Weights of a small transformer language model: a variant of Adam for these matrices.
Each number is 128 + 32 x the weight over the matrix's rms, rounded and kept within 0 to 255. Layers, rows and columns count from 0.

# layer 6 attention query, 160x160, rms 0.0855, rows 18-25,50-56,82-88,114-120,146-152, columns 0-159
[[139 135 139 109 133 132  95 170  60  90 112 166 153 148 169 109 185 126 173 185  69 105 126 156 108 150 102 106 162 136 161 111 118 168 153 167 117  91 133 143  88  81 125 106 103 112 181  66 127 129 124 173 118 174 125 126 145 176 157 110  62 190 102 154 131  77 198 104 188 133 167 112 139  57 151 110 113 181 171 154 136 120 105 165 166 183 158  88  97 119  83  87  85 120 143 136 142  83 106  79 129 161 120 140 148 152 164 132  91  94 143 122 135 180 103 111  95 153 106 117  95 125 145 130 169  86 178 212 166 119 158 138 175 115  71 150 124 160 171 141  84 146 121 122 162 163 132 134  85 134  57 156 138  97 137 100  98 146 219 139]
 [143  97 141 127 146  49 137  96 135 137 113  89  88 105 102 150 156 108 136 192 126  66 124 196 208 113 134 126 133  96 119 119 113 189 117 102 128 100  78 179  85 114 115 133 112 125 116 141 144  62 181 159  99 123 131 108 149 181 154  78  64  89 153 171 101 137 165 115 131 137  96 122 111  90 144 108  99 112 106 102 108 154  70 121 117  87 130 143 142  73 118  98  97 139 165 169 135 130 166  68 117 167  50 128 122 107 156  63 131 107 123 160  93 135 100  89 146 118 118 138 113 139 175 165 130 144 137 100 175  92 166  97 129  98  81  95 144 124  90 127 104  91 128 120 128 142 141 134 187 173 119 150 135 146 179 114 145 130 152 141]
 [131 141 118 110 138 115 128 191 177 126 165 137 109 148 160 135 126 127 160 155  71  75 135 122 123 133  62  97 161 135 135 115 162 165 174 141  80  89 153 109  61 105 100 118 131  91 201  96 159 145 100 177 104 146 160 147 143 164  83 118  58 170  62 131 118 105 193 140 200 151 121 149 130 149 184 218 122 132 143 192 137  99 172 127 154 128  94  87  98 149 118  96 125 151 102 123 157 113 111  35 154 133 124 157 155 183  37 228  93 164 100 185  85 110 155  91 174 159  87 120  96  77 146 105 145 141 119 154 130 128 129 127 129 178 152  93  87 193 180 183 118 163 107 164 124 107 121  77 145 117 144 133 177 103 158  82 167 159 181  81]
 [ 97 152 161  38  92 131 164 107  99 136 157 148  79 153 137 112 137 122 141 121 189  91 196  89 157 130 185 130 150 106 140 129 160  70 147 119 157 146 127  88 143 102 163 153  98 124 114 159 117 162 164 109 147 185  81 125 138 120 156 154 196 193 116 184 155  89  67 144 137  89 158 120  99 110 178 132 151 122 112 208 145 128 143 108 137 126  94  67 144 140  99 148 148 117 122 186 120 166 126 128 138 116 159 188 152 121  74 158 146 173 169 164 148 112 218 165 108 124  83  93 179 110 101 185 152  51 162 132  83 169 125 174 125 132 139  95 130 158 126 113 104 161 130 209 106 105 128 165  84 165 115 106 114 142 142 121 153 156  61  88]
 [143 113 128 155 145 119 134  81 188 130 107 138  93 107  94 144 157 116  86 182 166  99 149 197 169 126 169 105  93  96  88 122 143  83 161 104 153 156 146 122 128 159 180 101 108 133  62 175 150  93 149 133 101 135 127 181 147 156 119 131 141 126 175 152 153 132 113  81 109 158 150  74  90 127 146 103  37 129 119 145  94 153 170 132 126 111  69 132 183  61 122  92 140 115 189 100 107 142  35 178 163 131 136 100 164  67  96 168  98 161 156 125 131 115 168 130  94  86 114 151 108  96 157 145 102 158 163 120  92 132 171 137 106  58 115 144 138 129 112 163 107 140 137  94  74  97 182 171 122 125 130 143 110 164 108 106  99 117 125  89]
 [108 205 110 140 191 172 149 171  75 125 147 167 169 147 118  70 125 170 125  36 146 203 108  26 123  51 147 190  94 132 137 155 113  72 121 124 125 164 142 183 187 178 113 112 187 179  66  95 176 121 148  66 133 131 172 195 104 107 219 167 172 120 137  83 121 193  83  85 125 102 156  87 161 128 145  85 184 133 121 123 185 161 139 183 154 169 136 184 214 113  51 119  94 158 106 107 120  69 106 223 101 128 159 119 133 130 191  98 162 104 138  43 214 170  90 175 119 135 160 120 115 167  65 159 128 197 102 169 115  86 146  73 108 144 126 180 153 154 127  86 115  82 150 152 113 129 127 102 141  63  78 104  74 138  94  85 119 151 168 238]
 [130 161 142 125 171 127 144 110 188 135 100 161 156 180 106 121  93 137 114  74 154 113 127 140 155  97 152  90 142  64  56 160 106  98 133 130 139 146 153 153  91 116 169 134 151  79  80 166 132  98 164  78 106 111 150 130 129 136 145 130  96 146 167  70 131 202 175 153 161 166  80 126  99 106 197 122  99 133 123  95 159  99  80 144 151 102  78 145 180 105  96 124 167 152 181 113 134 140  79 137 104 159  91 133 109 172 137 151 125 137 120 115 130 143  99 178 120 101  96 139 144 152 127 147 145 109 147 158 100 150 132  90 126 119 107  99 146  86 123 123 120  92 130 135 129 177  67 137 161 116 150 158  95 134  95  70  88 135 169 128]
 [113 114 174 137 125 147 121  90 199 155 196 154 138  76 138 153 157 171 140 144 112 209 123 112 155  42 126 151 107 153 161 120 164 157 107 152 125  91 113 190 144  84 153 179 114 100 190 141 107 154 132 136 149 117 194 126 159  92 177 151 184 106  99 150 120 164  78 123 115  88 162 152 128 120 124 182  82 119 154 144 114 172 132 124 108 144  57 157 154 166 150 136 151  91 108 135 133 123 131 109 156 146 109  77 157 118 100 169 167 174 129 131  66  80 120 198 108 106 156  95 114 135 152 132 160 120 147  69 132  64 182  92 184 119 203 105 148  97 128 179 113  55 165 176  63  41  79 171 163 136 157 105 116 151 129 120 112 117 140  46]
 [166 143 122 105 128 132 135 202  71 134 119 134 167 166 137 128 124 119 194 192  68 132  80 133 133 158 130 173 152 136  98 174  96 134 142  88 111 102 135 127  63 104 113 130 122 140 165 105 125 119 117 125 140 107 134  79 139 130  59 107  16 191 132 124 133 158 175 169 132 122 135 116 153  85 113 158  54 133  96 106 123 115 137 146 151 111 134 203  87 131 109  99 132 164 143 156 167 121 130  95  96 120 118 194  94 178 129 104 181 111 127 123 151 123 110 106 174 117  59 153  54 124 156  80  91 121 115 135 115 139 153  75 124 158 169 138 130  83 130 110 146 174 128 132 168 188 143 116 145  48 135  95 155 102 157 118 117  95 219 158]
 [168 187 117  94 117 104 103 122 136 141 145  92 101  43 114 141 150 160 138 221  76 125 128 211 166 158 120  64 135 196 111 133 121 176 141 113 122  61 104 134 105 101 129 174  95 103 205 119 162  54 154 169  82 138 169  89 107 146  99 111  98 105 128 165  89 150 108  61  79 133 134 133 102 144  75 123  55 195  90  95  80 131  87  80 138 116 125 135 106 129 151 104 131 154 148 113 143 147 167  85 142 138 140 150 163  55 117 165 177 152 101 128  72 100  53 138  89 113 115 113  98  83 197 124 169 155 116 130 102 100 103 132 145 139 172 148 119 108 157 153 109 178  83 120  71 103 165 132 128 115 130 123 141 126 185 191  98 118 110  95]
 [ 84  24 123 146 162 194 179 183  20 128 142 153 148 134 159 158 117  79 149 126 100  95 214  96  68 106 101 105 146  93 169 128 123 143 165 107 113 185 161 166 110 148 165  88 140 115  72 136  98 177 141 115  86  97 111 122  92  55 140 174 154 174 151 114 155 116 182 183 218 109 113 147 142 154 198 172 146 136 156 119 190 117 157 101 165 175 163  68 197 139 101  80  58 136 131 100 136 118  93 132 106 174 167 115 154 242 103 118 129 170  79 123 123 157 144 103 144 109 150 129 197 123  82 121  97  75 107 136 138 151 124  92 173 122  88 137 137 140 149  96 138  61 152 181 131 179  91 113  91 154 175  81 140 131 108 135  92 147 181 142]
 [ 77 155 108  97 127  96 101 134 150 171 118 118 156 142 159 142 205 149 198 135 160 125  97 152 179 153  48 165 177 111 127 132 135  79 134 109 120 136 151  69 156  96 154  82 145 160 152 119 153 125  86 145 123 119 123 168 179 191 114  89 104  92 157 156 163 142  68 128 144 100 155 141  86 134 158 137 117 107 130 135 129 108 139 167 173 121 127 132 127 175 105 152 105 168 156 166 146  83 105 125 196 131  51 164 201  88 125 164 162  68 179 100 109 188 107 165 112 146 113 170  85 115 199 162  96  95 124 140  85 165 157 137  87 131 154 118 165 191 166  89 103 141 136 103 135 163 176 136  66 124 106 118 162 103 182  98 197  67 170 119]
 [170 155 129 161 115 140 112 111 154 128 137 106  94 149 133 139  99 177 104 145 147 140 158  91 145 158 154 127 158  93 131 128 129 145 129 183 153 130 123 122 153 109  87 117 163 110 147 108  84 107 189 158 113  99  96 202 142 164 109 117 124 157  90  98 138 140 105  96 104 162  84 146 116 133 107 125 105  83 105 147 105 146 101  97 148 163 152  98 124  86  74 130 134 121 128 127  88 198 103 166 152  95 116 103 118 113 116 155 152 122 125 181 153 133 154 121  94 121 123 140 158 104 114 143  92 117 118  78 150  93 144 155 112  95 113 153 116 103 142 171 128  98 138 153 156 105 118  73  98 154 134 107 126 132 134 113 110 179 158 146]
 [170 135 175 150 127 136  83 143 117  83 104 187 202 141 155 103 107 126 122  88 144 206  47  50  91  73 138 177 117 126  96  83  85 181 132 141 140 182 155 192  97 108 128 147 190 102  96  94 116 145 118  76 181 110  99 143 121  58 217  91  91 151 122  76 107 153 174 131 114 196 118 146 142 110 103 111 228  46 145 146 244 167 118 138 109 156 168 146 171 139  93 110 138  72  89  84 143 126 142 116  98 159 163 123  13 187 143 125 101  71 127  85 210 111 109 135 150 144 183  68 151 167  39 103 105 186  61 112 129 132 121  77 155 162 176 110 153 107  82 134 123  88 121 100 152 133  90  81 113  78 126 116  52 103  67  91 164 125 141 144]
 [118  83 154 109 159 205 152 152 158 109 138 156 164 141 157 145 132 143 112  68 146 108 174  76 121 106 149 118 164 105 138  63 138 151 116 146 141 119 107 175 194 132 182 106 160  98 105 173  81 119 130  73 162 107  94 142  98 109 120 169 185 156  72  97 151 104 140 142 141 142 109 192 121 129 174 152 155 104 132 105 167 119 162  65 171 162 113  79 176 184  50 132  80  83 138 127 164 166  98 140 156 149 108 115 112 185 151  95 118 143 131 144 164 116 109 182 122 140 137 105 216 197  83 167  91  95 129 143 142 129 128 150 154 118 112 148 161 131 122 130 128  77 131 171 141 147  72 121 123 117 132 112 147 122 125  95 132 144 133 138]
 [109  73 151 124 183 100 143 197  71 122 178 104 213 150 217  99 171 130 126 132  50 141   0 189  87 129 106 144 146 180  96 140  84 133 184 152  46  29 206 124  28  15  92 151 113 126 220  99  89  90 136  98 173 118  89 127 171 153 148  95   0 190  87 118  78 110 199  84 152 153 171 186 131 115 133 142 122 133 167 173 150 138 165 144 124 102 122 188  84 201  94 126 125 110 105 116 111 102 144  68 202 136 104 104 156 131 100 188  71 144 112 129 176 142 140 195 136 146 131 153 104 142  25  72 157 115 113 197 160  98 138 131 144  74 126 134 181 132 123 218  78 128 125  86 137 152  70 128  98  75 124 115 135  86 164 157 105 101 224 117]
 [148 144 164 138 110 135 112 136  79 118 122 101 180  87 136 167 123 120 138 168 116 114 189 144 147 120 154  89 141  96 149 165  47 160 154 114 115  44 107 112  45  83 184 139  96 100 114 181 155 109 161 132 156 157 110 110 130 156 167 100 122 110 107 107 130  92 191  99 157 115  44  54  34 111 130 101  94 170 110 129 112 149  76 113  58 111 134 116 165  69 141 113 136  97 102 139 168  98 157  41 102 167 121 109  99 151 160  96  97  92 136 151  70  88 105  94  75 153  65  95 207 112 165 115 169 105 134 144 127 110 154  93 120 118 130 136  98 120  91 159 153 109  88 167 139 109 100 151 169 189 129 112 159 169 200 149  91 172 109 130]
 [134  97 126 132 179 123 116 163  67 151 181 166 163 121 152 115 204 122 135 106  73  58 223 141 113  94  89 118 126  88 155 194 136 132 218  91 125 198 107 114 110 140 147 141 108 154 161 157 175 187 118 113 108 154 157 138 152 138 141 174 156 232 165  79 177 118 133 213 142 139 158 139  94 153 193 202 104 101 145 173 163  53 150 121 125 159 101  12 150 143 149 105 165 124 127  25 156 107  70  78 180 183 124 128 181 211  90 166 192 160 119 104 101 117 148 119 163  92 139 133 217 123 127 139 136  70 129 128 109 169 116 158 193 153 158 183 143 201 213 165  30 115 160 217 147 118  87 174 185  80 143 123 210 161 182  64 143 166 155 117]
 [ 96 149 137 155 110 150 156  97 118 111  55 129 177 152 104 130 186  61 119  91 113  94  85 110  87 110 126 165 173 103 149 127  75  79  85 152 128 207 153  80 116 101 172  77 148 151 135 124  60  81 175 140 131  94 110 185  82 116 178  97 111 103 147 123 121 110 155 218 190 118  82 143 200 110 147 118 177 158  95 137 188 127 242 109 179 149 147 141 100  99  71 129  91 101 151 116 100  87  85 157 138 130 175 125 139 139 134 124 125 163 173  85 167 188 134 214  97 186 167  85 105 179  91 136  53 158 195 116 123 125 152 119 109 117 102 154 118 187  98  81 136 173  89 126 161 135 106 111  71  53 112 126 170  99 139  66 107 121 190  53]
 [158 115 137 162 143  57 114  99 131 123  94 112  87 148 173 192 109 125 141 170 157 111 143 108 104 197 169 112 216  65  68 109 176 103 132 182 136 198 125  47 122  71  73 128 144  79 115 147 200 164 143 150  33 116 122 183 128 130  78  94 129 116 139  73 160 116  80 119 145  80 124 153  85 161 164 124 118  23 132 124 125 107 110  89 143 107 131  65 198  65 125 170 113 154 120 213  68 156 120 143 127  84 115 149 102 102 133  80 128 113  84 133  63 127 184  81 101 180 143 108 176 164 215 146 140  61 183 161 152  99 148 212 105  96  89 121  81 146  63 111 119 115 130 112  98  61 174 139  97 106 131 155  63 182  62  41 155 123  92  99]
 [111 133 105 141 126 126 172 188 137 156 179 186 149  97 136 105 139 114 140 108 180 161  26  58  80  94  88 168 112 210 189 130 151 106 110 117  77 115 122 193  85 145 154 140 146 150 113 137 124 150 201  93 158 105 206 128 119 103 136 153  84 169 117  57  94 142  83  82 110 131 113 193 174 120  86 167  99 109 110 163 143 140 170 183 148 143 161 215 153 207 105  67  93 115 128 117 124 104  91 119 110 158 151 134 145 137  88 184 102 131 161  87 173 194 134 182 100 158 131 117  49 130 113 195 147 151  40 157  37 118  98 103 139 178 147 115 158 117  97  93 170  98 139  99 136 136 121 116 104 108 107 114  55  65 102 130 192 128 163 240]
 [175 134 154 138 216  39  92 201 153 161 195 113 154 212 117 139  97 146 145 147  67 108 160 180 141 106 115 130 174  77  91 204 155 130  86 153 210 125  91 167  50 134 133 124  96 111 176 152 172 153 201 171 126  64 124 133 137 129 103 164  59 101 129  88 145 193  49 175 187 111 144 153  90  93 143 171  95 135  79  93 156  19 146 155 179 127 131 130 173  46 109 130 157 106 151 112  73 193 117  52 121  83 128 154  93 160 115 133  92 113 106 172 130 119  91 132 160 121  83  62 121 116 179 141 120 128 177 100  75 204  88  75 126 135  99 116 115 123  99 126 160  73  70 162 124 152 114 135 120 178 104 100 173 119  61  60 123 116 175 123]
 [159 142 144  50 166 100 150 135  99  98  86  92 179 143 154  91 130 126 160 178  96 126  57 176  81 179 122 139 196  90 112 145 122 156 133 119  58  98 143 138  17  73  95 106 131 122 142  94 163 103 161 172 115 144 131  78 118 248 178  39  23 101 122 168 105 184 188 144 172 157 179 100 148  63 148 121 147 149 118 125 111 116 148 178  94 107 152 185 123 115 114  41  94 179 174 143  99 115  98  68 101 174 163 139 144 150 104 170 100 163 103 110 152 203  80 105 116 180 125 110 111 124 127 113 173 122 101 160 145 134 135 139  85 148 154 149 176  94 151 140 183 122  91 147 157 158 143 135 142 119 130 145 163  76 158  78 107 114 246 121]
 [145 137 158 140 120  95 150  87  87 154 126 125 122 126 156 106 169 136  60 143 107 102 198 183 115 127 200 108 124 131 113 116 141 204 152  88 140 105 176 189  74 157 133 171 102  95  86 127 230 142 196 109 108 126 136  71 117 139 117 127 125 119 110 161 117 125 151 117  98 164 116 135  95 123 133 121 152 129 161 152  72 152 135 130 107 140 122  98 146 108 125 115 184 118 118  85 179 105 135  77 154 114 131 105 120 107  94  73 109 162 105 188 106 140 115  97 120 171  83 153 147 100  99  70 136 110 105 103 127 102 150 157 157 147 116 125  86  89 131 190 145 103 118 163 151 139 130 151 134 133 128 157 149 163 164 163 104 166 150 154]
 [ 89  57 112 127 161 119  97 213 102 122 172 141 135 117  85 102 138 115 168  52 142   0 173 125  79  98  77 134 129  94 125 181 148 159 153 157  86 175 107  85  86  81  98 120  89 149 110 145  84 143  39 157  84 127 104 123 110 126 137 163 125 178 164  69 133 127 132 155 187 108 131 179 109 134 155 176 153 149 132 169 171  52 168  98 163 150 100 118 137 115 119 106  70 125 180 105  99 130  92  78 214 117 117 137 147 195 113 150 168 137  87 106 163 123 172 148 202 125 157 138 156 131 141 114 167  80 131 117 136 181 130 179 151 135  90 173 120 172 196  80  88 106 145 166 125 113  75 136 170 116 141 132 157 190 126  83  96  89 199 118]
 [ 90 140 144  90 112 173 146  80  84  86 141 145 132 181  98 113 123 113 188 114 131  55 216 182 110 133 178 129 178 101 104 153 144 101 162 132 138 120 117 100 133 139 126 155 127 177  83 141  85 109  90 145 102 170 134 145 134 163 137 125 189 115 162 144 154 156 120 130 146  92 128  76 147 136 112 166 195 116 110 160 166 105 113  96 154 158 150 106 154 122 133 142  98  54 138 142  99 116  87 145  96  89 112 165 146 164 100  87 127  55 138 146 158 136 170  92 101 118 105 121 163 146  94 164  95 146 104  98  99 184 144  78  51 189  85 130 182 158  97 117 100 160 150 168 137 116 134 143  47 158 142  88 155 135 170 134 128 115  97 116]
 [102  74 181 145 151  84  84  90 141 134  93 109 139 168 129 131  98 161 158 120 149  96 136 114 165 160 117 138 176  78 139 161 159 144 140 192  96 213  96 107 154 174  33 121 106 137  83 144 115 160 168 140  81 109 161 119 126 152 128 129 151 111  79 103 138 114  98 126 153 122  91 143 140 138 164  87 110 116 115 153 136  85 137 164 110 151 179  40 206  95 116 102 167 117 131 166  66 145 142 189 131  83 104 154 133 137 126 119 157  87 112 146 134 116 194  83 147 132 169  32 158 160 180 202 135  88 181 118 148 135 130 146 111 117 137 145 133 132  96 112 124 108 120 133  68  55 149 142 147 169 104 119 101 180 141 104 107  96 132 125]
 [ 15  75  89 143 156 231 148 129  98 112 151 207 197  97 112 145 108  84 133  79 148 118 110  87 129 119 161 158  57 103 126 165 144 108 115 151  48 191 107 146 116 179 136 116 138 197  49 166 115 117 122  90 120  65 109 144 136 108 122 150 211 168 121 136 115 104 114 114 131 100 123 123 162 151 155 162 169 143 164 171 177 131 166 124 102 167 164  80 208 124 115 114 116 152 123  98  81  99  84 193 169 153 123 128 142 195 152 109 147 172  70  59 164 147 206 121 126 123 227  99 153 150  91 132 134  59 111 139 118 199 133 117 140 164 155 176 187 162 178  35 150  56 146 183 100 142  64 112 118 135 187 104 107 163 123 120 134 114 131 204]
 [ 90  57 142 122 148 154 156 146 105 119 141 128 151 171  59 137 115 130 153  35 170  62 232 169 128 130 139 102 129  57 105 132 175 143 165 219  99 169  88  82 156 135 117  83 108 200  71 137 117 171 105 108  91 146 110 162 154 101  71 168 210 148 127  95 122 116 125 149 193  99 102 112 125 132 125 129 157 120 131 146 180  78 147 120 117 131 105  34 200 131 147 117 134  83 147 105  77 103 115 136 129 132 118 160  91 215 104  99 157 136 120 191 126 148 194 114 192 132 145 114 162 119  84 112 128  93 173 136 115 196  75 163 136 178 120 148 138 157 130 123 147 110 154 200  80 122  94 159 134 200 136  91 133 166 161 111 131 123  90 115]
 [128 147 131 120 135 147 152 158  85 185 129 128 163 142 155 162 171 154 130 107  39 117 130 128  96 142 129  83 185 116 137 172 117 135 139  95 166 130 142 116  79 123 168  99 140 144 150  88 117 124  90  99 128 100 121 177 174 119 119 152  72 132 131 100 188 131 147 106 154 103 147 147 159 131 137 136 122 154 102 129 174 110 166 151 168 159 148  38 169 154 107 126 100 134  67  92 119  88  98 121 152  74 138 112 173 152 142 107 155 143 136 121 152 131 104 158 153 149 114 155 140 117 101  98 134  87 138 191 161 144 136 130 113 141 168 190  99 183 154 112 136 141 136 159 174 137 103 105 106  91  78 139 163 131 135 109 155 167 193 142]
 [186 130 139 116 106 178 154 109 105 117 127 154 127  92  91  97 109 120 152 121 124 144  87  98 192 103 118 129 112  77 139 140  96 144  66  71 109 157 128 156 145 160 131 100 163 119  64 175 180 108 171 130 131 143 178  91 116 123  74  68 126 169 132 136 110 163 106 128 123 138  95 125 153 148 114 169 166  90 105 118 152 170 108 143 106  86 177 136 170 113  99 167 117 111  82 126 145 145 127 161 103 141 199  84  76 118 178 131 119 160 145 126 163 153 144  94  96 146 134 110 144 125 112 156 125 166 158  78 123  91 127 129 143 147 130 137 114 131  94 129 157 173 144  83  94 139 120 127 146 124 102 105 115 139  95 146 149 134  98 169]
 [158 135 135 114 132 142 145 127 103 127 133 150 155 124 188 174 133 134 107 144  83 152 123 103  99  97 102 117 147 154  80  76 104 111 126 117 119 111 116 155 149 116 182 137 193  90  79  90 164 133 157 122 121  80 144 116 135 154 142 114 128 147 182  97 130 144 142  97 184 123 188  98 124 130 153  93 151 128 132 119 186 122 132 169 183 122 148 110 154 143 113 139 153 126 115 181 129  93  85 155 140 143 158 139 154 168  88 108 150 111 133 133 116 113 129 104  82 137  99 139  99 122 127 107 149 117 123 141 150 127 117 106 166 147 173 167 123 119 105 120 188 156  77 110 122 126  95 119 110 125 110  93 126  82 112 116 125 139 117 102]
 [117 137 135 110 139 155 142 133 139 160 128 119 135  87 107  72 117 130 130  75 161  99 109 110 142 157  88 127  49  99 140 150 128 118 160 118  99 156 110 125 196 131 121  70 112 168  75 119 143 154  95 134 115 122 164 105 125 137 138 160 188 124 107 129 158 146 136 163 102 140 112 113 161 102  96 157 134  85 139 110  96 148 150 123  86 106 132  75 184  96 178 107 123  95 123 130 155 106  90 194 161 180 114 132 133 136 163 131 129 135 169 139 165 116 119 132 141 113 158  89 146 141 137 143  92 127 169  89 142 140 121 120 112 151 129 135 127 119 149 123 178 140 178 137 124 136 127 122 100 133 137 139 113 176 142 173 113 127  98  96]
 [ 90 182 134  86 116 131 167 125 164 100 128 174 150 158 125 180 159 173 106 126 138 164  91  74 126 132 173 165 120 131 146 107 136  94 117 138 111 143 121  84 149 130 172 126 130 147 108 142 118 112 146 130 134 153 152 144 127 169 153 126 141 144 105 147 116 103 123  74  99 124 121  86 173 147 152 145 153 106  62 109 134 113 149 124 122 123 117 157  93  75  54 138 144 109 153  95 200 177 150 208 115 123 163 115 107 136 120 170 120 130 135 113 138  80 136 147  86 107 139 143  97 151 139 115 148  96 171 166  94 109 129 146 126  78 146 133 118 166 144  83  61 147 120  89 115 123 175 110  74 136 134 148 104 129 108  79 150 150  80 139]
 [ 96  98 160 144 149 129 133 166 141  88 114 150 129 117 125 117 112 135 124 117 135 131 144 142 161 123 138  99 139 142 116 150 142 150  90 124 119 110 139 174 129 155 107 124 107 114 151 167 134 129 132 106 114 106 139 129  95 110 128 142 108 127 130 167 124 143 114 148 155 131  91 131 132 159 134  89 131 119 155 140 134  97 134 117 150 125 126 113 140 127 121  80 150 128 189 108 126 129  94 136 122 147 140 134 140 174 132 143 100 134 111 109 100 145 131 106 121 160 153 124 139 124 122 118 131 171 117 118 111 144 147 135 153 131  92 115 157 143 108 131  98  95 106  99 123 132  72 119 135 144 110 146 103 124 120 124 161  95 165 133]
 [118 135 132 140 196 132 126 168 123  98 160 153 162 142 155 144  69  82 120 112 139 103 174 125 125  70 143  95 103  73 142 144 158 203 145 161  86 158  92 159 110 127 106 189 103  92  95 193 141 113  99 113 118  91 112 123 121  60  91 135 154 177 175  77 160 146 147 154 144 112 127 134 121 100 166 147 124 118 141 132 159 120 115  84 122 134 163  57 150 163 140  99  97 116 141 115 158 132 104  72 130 167 150 106 151 219 110 120 166 123 128 164 137  96 158 133 145 119 147  98 210 159  77 134 166  63 103  50 148 137 110 110 175 131 120 146 165 135 127 155 137  89 153 162 148 110  49 129 151 133 171 117 137 135 108  86 122 137 163 107]]
# layer 6 attention key, 32x160, rms 0.0883, rows 18-24, columns 0-159
[[ 71 103 138 136 147  81 171  68  67  97 184 159 158  97 176 175  91 138 150 113 131 136  81 148 105 139 150 127 129 166 139 115 174 124 128 159 142 139  97 141  57 135 158 139  85 116 138 117  85 155 157 165 140  68 108 108 108 103 106 107  20 167 130 135  71 133 106 134 136 150 146 107 135 113 125 153 112 199 153 153 116  83 173  99 131  98 115 195 142 121 102  75 118 140  97 129  72 151 116 103 157 115 150  66 129 105  95 168 131 146 102 142 143 112 172 105 169 118 114 103 120 105 146 167 156 112 135 165 106 161 102 151 133  74 170 144 122 110 144  99 150 128 122  81 140 135  96 114  87 105 146  79 113 128 129 132 143 152 170 112]
 [121 112 131 105 108  71 130  65 173 130 137 128  81 132  76 117 111 112 113 126 222  94 191 138 176 108 140 121  63  54 198 100  96 114 174 177 168  67 102 118  90  91 175 152  88 117 130 157 121  92 172 109 116 206 111  74 127 140 183 161 255  96  79 131 145  96 147 125 125 117  78 113 126  89 123 103 197 114 159 179  73  88 100  98 103 143  60  51 148 109 174  89 159 113 109  98 129 136 124  84 149 114  17 112 118 197 161 108 138 136 117 172  72 109 132  90 189 187 177 106 189 138 150 162 198 136 173  61 147  98  79 130 145 104 147  91  67 108  85 116 172 117 137 181 184  77 113 169 175 178 133 125 109 241 173 154 100 145  64 114]
 [112 199 131 126 129 106  88 168 135 129 175 118  86 147 125 143 109 152 135  34 129 182 132 157  92 114 134 102  97  73 149 141 154 172 185 184 157 144 157 136 120 120  79 177 129 153 125 130 183 140 114 141 131 176 111 107 117 157 125 156 133 163  87 125 158 141 151 150  73 128  91 143 150 154 118 109 188 131 167 125 181 113 115 134 175 149 109  96 137 123 141 124 240 184 163 155 110  88 140 124 199 166  98 154 128 109  94 167 203 178  96 240 116 130 130 194 154 151 127 104 167 129  71  64 126  92  89 133 136  98 137 181 111 130 129  45 170 155 207 200  79 144 163 164 151  77 153  89 111 127  79 116 100 147 121 108 155  75 132 120]
 [116 134 156 117 135 138 102 137 114 119 205 195 177  64 127 154 164 105 135 101  93  83 127 117 120 153 172 170 137 116 170 156 171 150 181 162 186 164 125 156  86 115 189 153  76 140 117  98  97 145 172 122 104 132 127 124 110 170 165 138 115 151 156 135 140  82  96 128 213 118 160  84 111 140 157  68 146 169  83 170 161  56 154 138 141 136  97 162  75 119 113  38 126 111  98  81 148 118 113  85 127 114 200  36 113 144 129 162 118 126 186 102 153 149 159 151 103 126  87 160 145 115 138 101 109 123 162 201 101 143 128 112  69  84 166 112  86 168 134 141  75 179  98 175 152  95  79  85 132 133 106 184 151 117 141  86 123 202 136 124]
 [150  74 194 183 100 118  96  94 149 120 127 105 106 136 122 113 155 124 163 148 105 133 148 129 126 155 150 152 132 124  92  96 134 156 131 154 160  94 170  83 182 113  61  81 239 192 112 112 151 144 148 145 130  92 113 158 174 183  90 107 145  69 198 137 131 152 115 124 132 135 146  97 102 122 129  78 199 140 118  77 100 151  84 123 126 116 103 108 178  81 173 177 221 133 139 167  59  96 112 120 108 167 130  66 100 133 107 142 126 126 124 157 108 150 146 167 126 166 117 117 151  80 140 117 117 135 129  96 133 114 108 145 112 102  92 139 113 134  85 150  99 146 138  76  69  87 111 143 143 148 101  96 159 145 169  84  67 102 117 109]
 [ 50 142  63  96  50 209 150 125  59 109 116 178 114  99 114 134 161 153 147  67 123  79 165  82 100 172 117 142 152 139 135  61 134  85  92 107  87 158  94 125 147 137 192 174 108  96  67 113 113 163  36 148 152  63 129 134 115  95 113 160 173  99 169  39  93  91 139 111 132 141  99 174 197 115 179 173 151 139 105 155 166 177 187 124 129 154  71 176 183 135  95  73 115 134 173  84 157 140  33 148 134 138 195  68 124 142  91  66 128 150 159 137 153 149 189 135 147 121 149 111 130 120 118 170 115  81 108 104  72 167 127 127 104 151 130 185 193 161 189 104 144  87 120 197 108 122 153 146 108 145 194 141 201  93  64 110  96 156 188 158]
 [151 127 113  74 124 118  70 137 128 150  61 151  82  99 153 135 108 169 154  59  30 120 173 165 119 134 120 158 154 120 156  83 129 107 110 137 148 143 111  66 164 134 110 113 139 123 136 117  75 194  62 172 120  71 172 104 145 151  69 139 148 198 140 160 175 182 152 140 145 121  52  43 121 133 191 166 104 177  80  98 166  93 165 153 105 191  93 174 130  95 135 124 110 126 200 134 150 114  83  98  83 119  71 123  55 189 124 183 197 118 103 150  61 178 147 111 141 155 156  90 143  77 144 117 147 143 160 114  91 137 130 154 111 171 134 117 125 195 153 129  47 158 100 155 140  87 170 155 122 122 104 132 159 126 194  73 148  81 139  74]]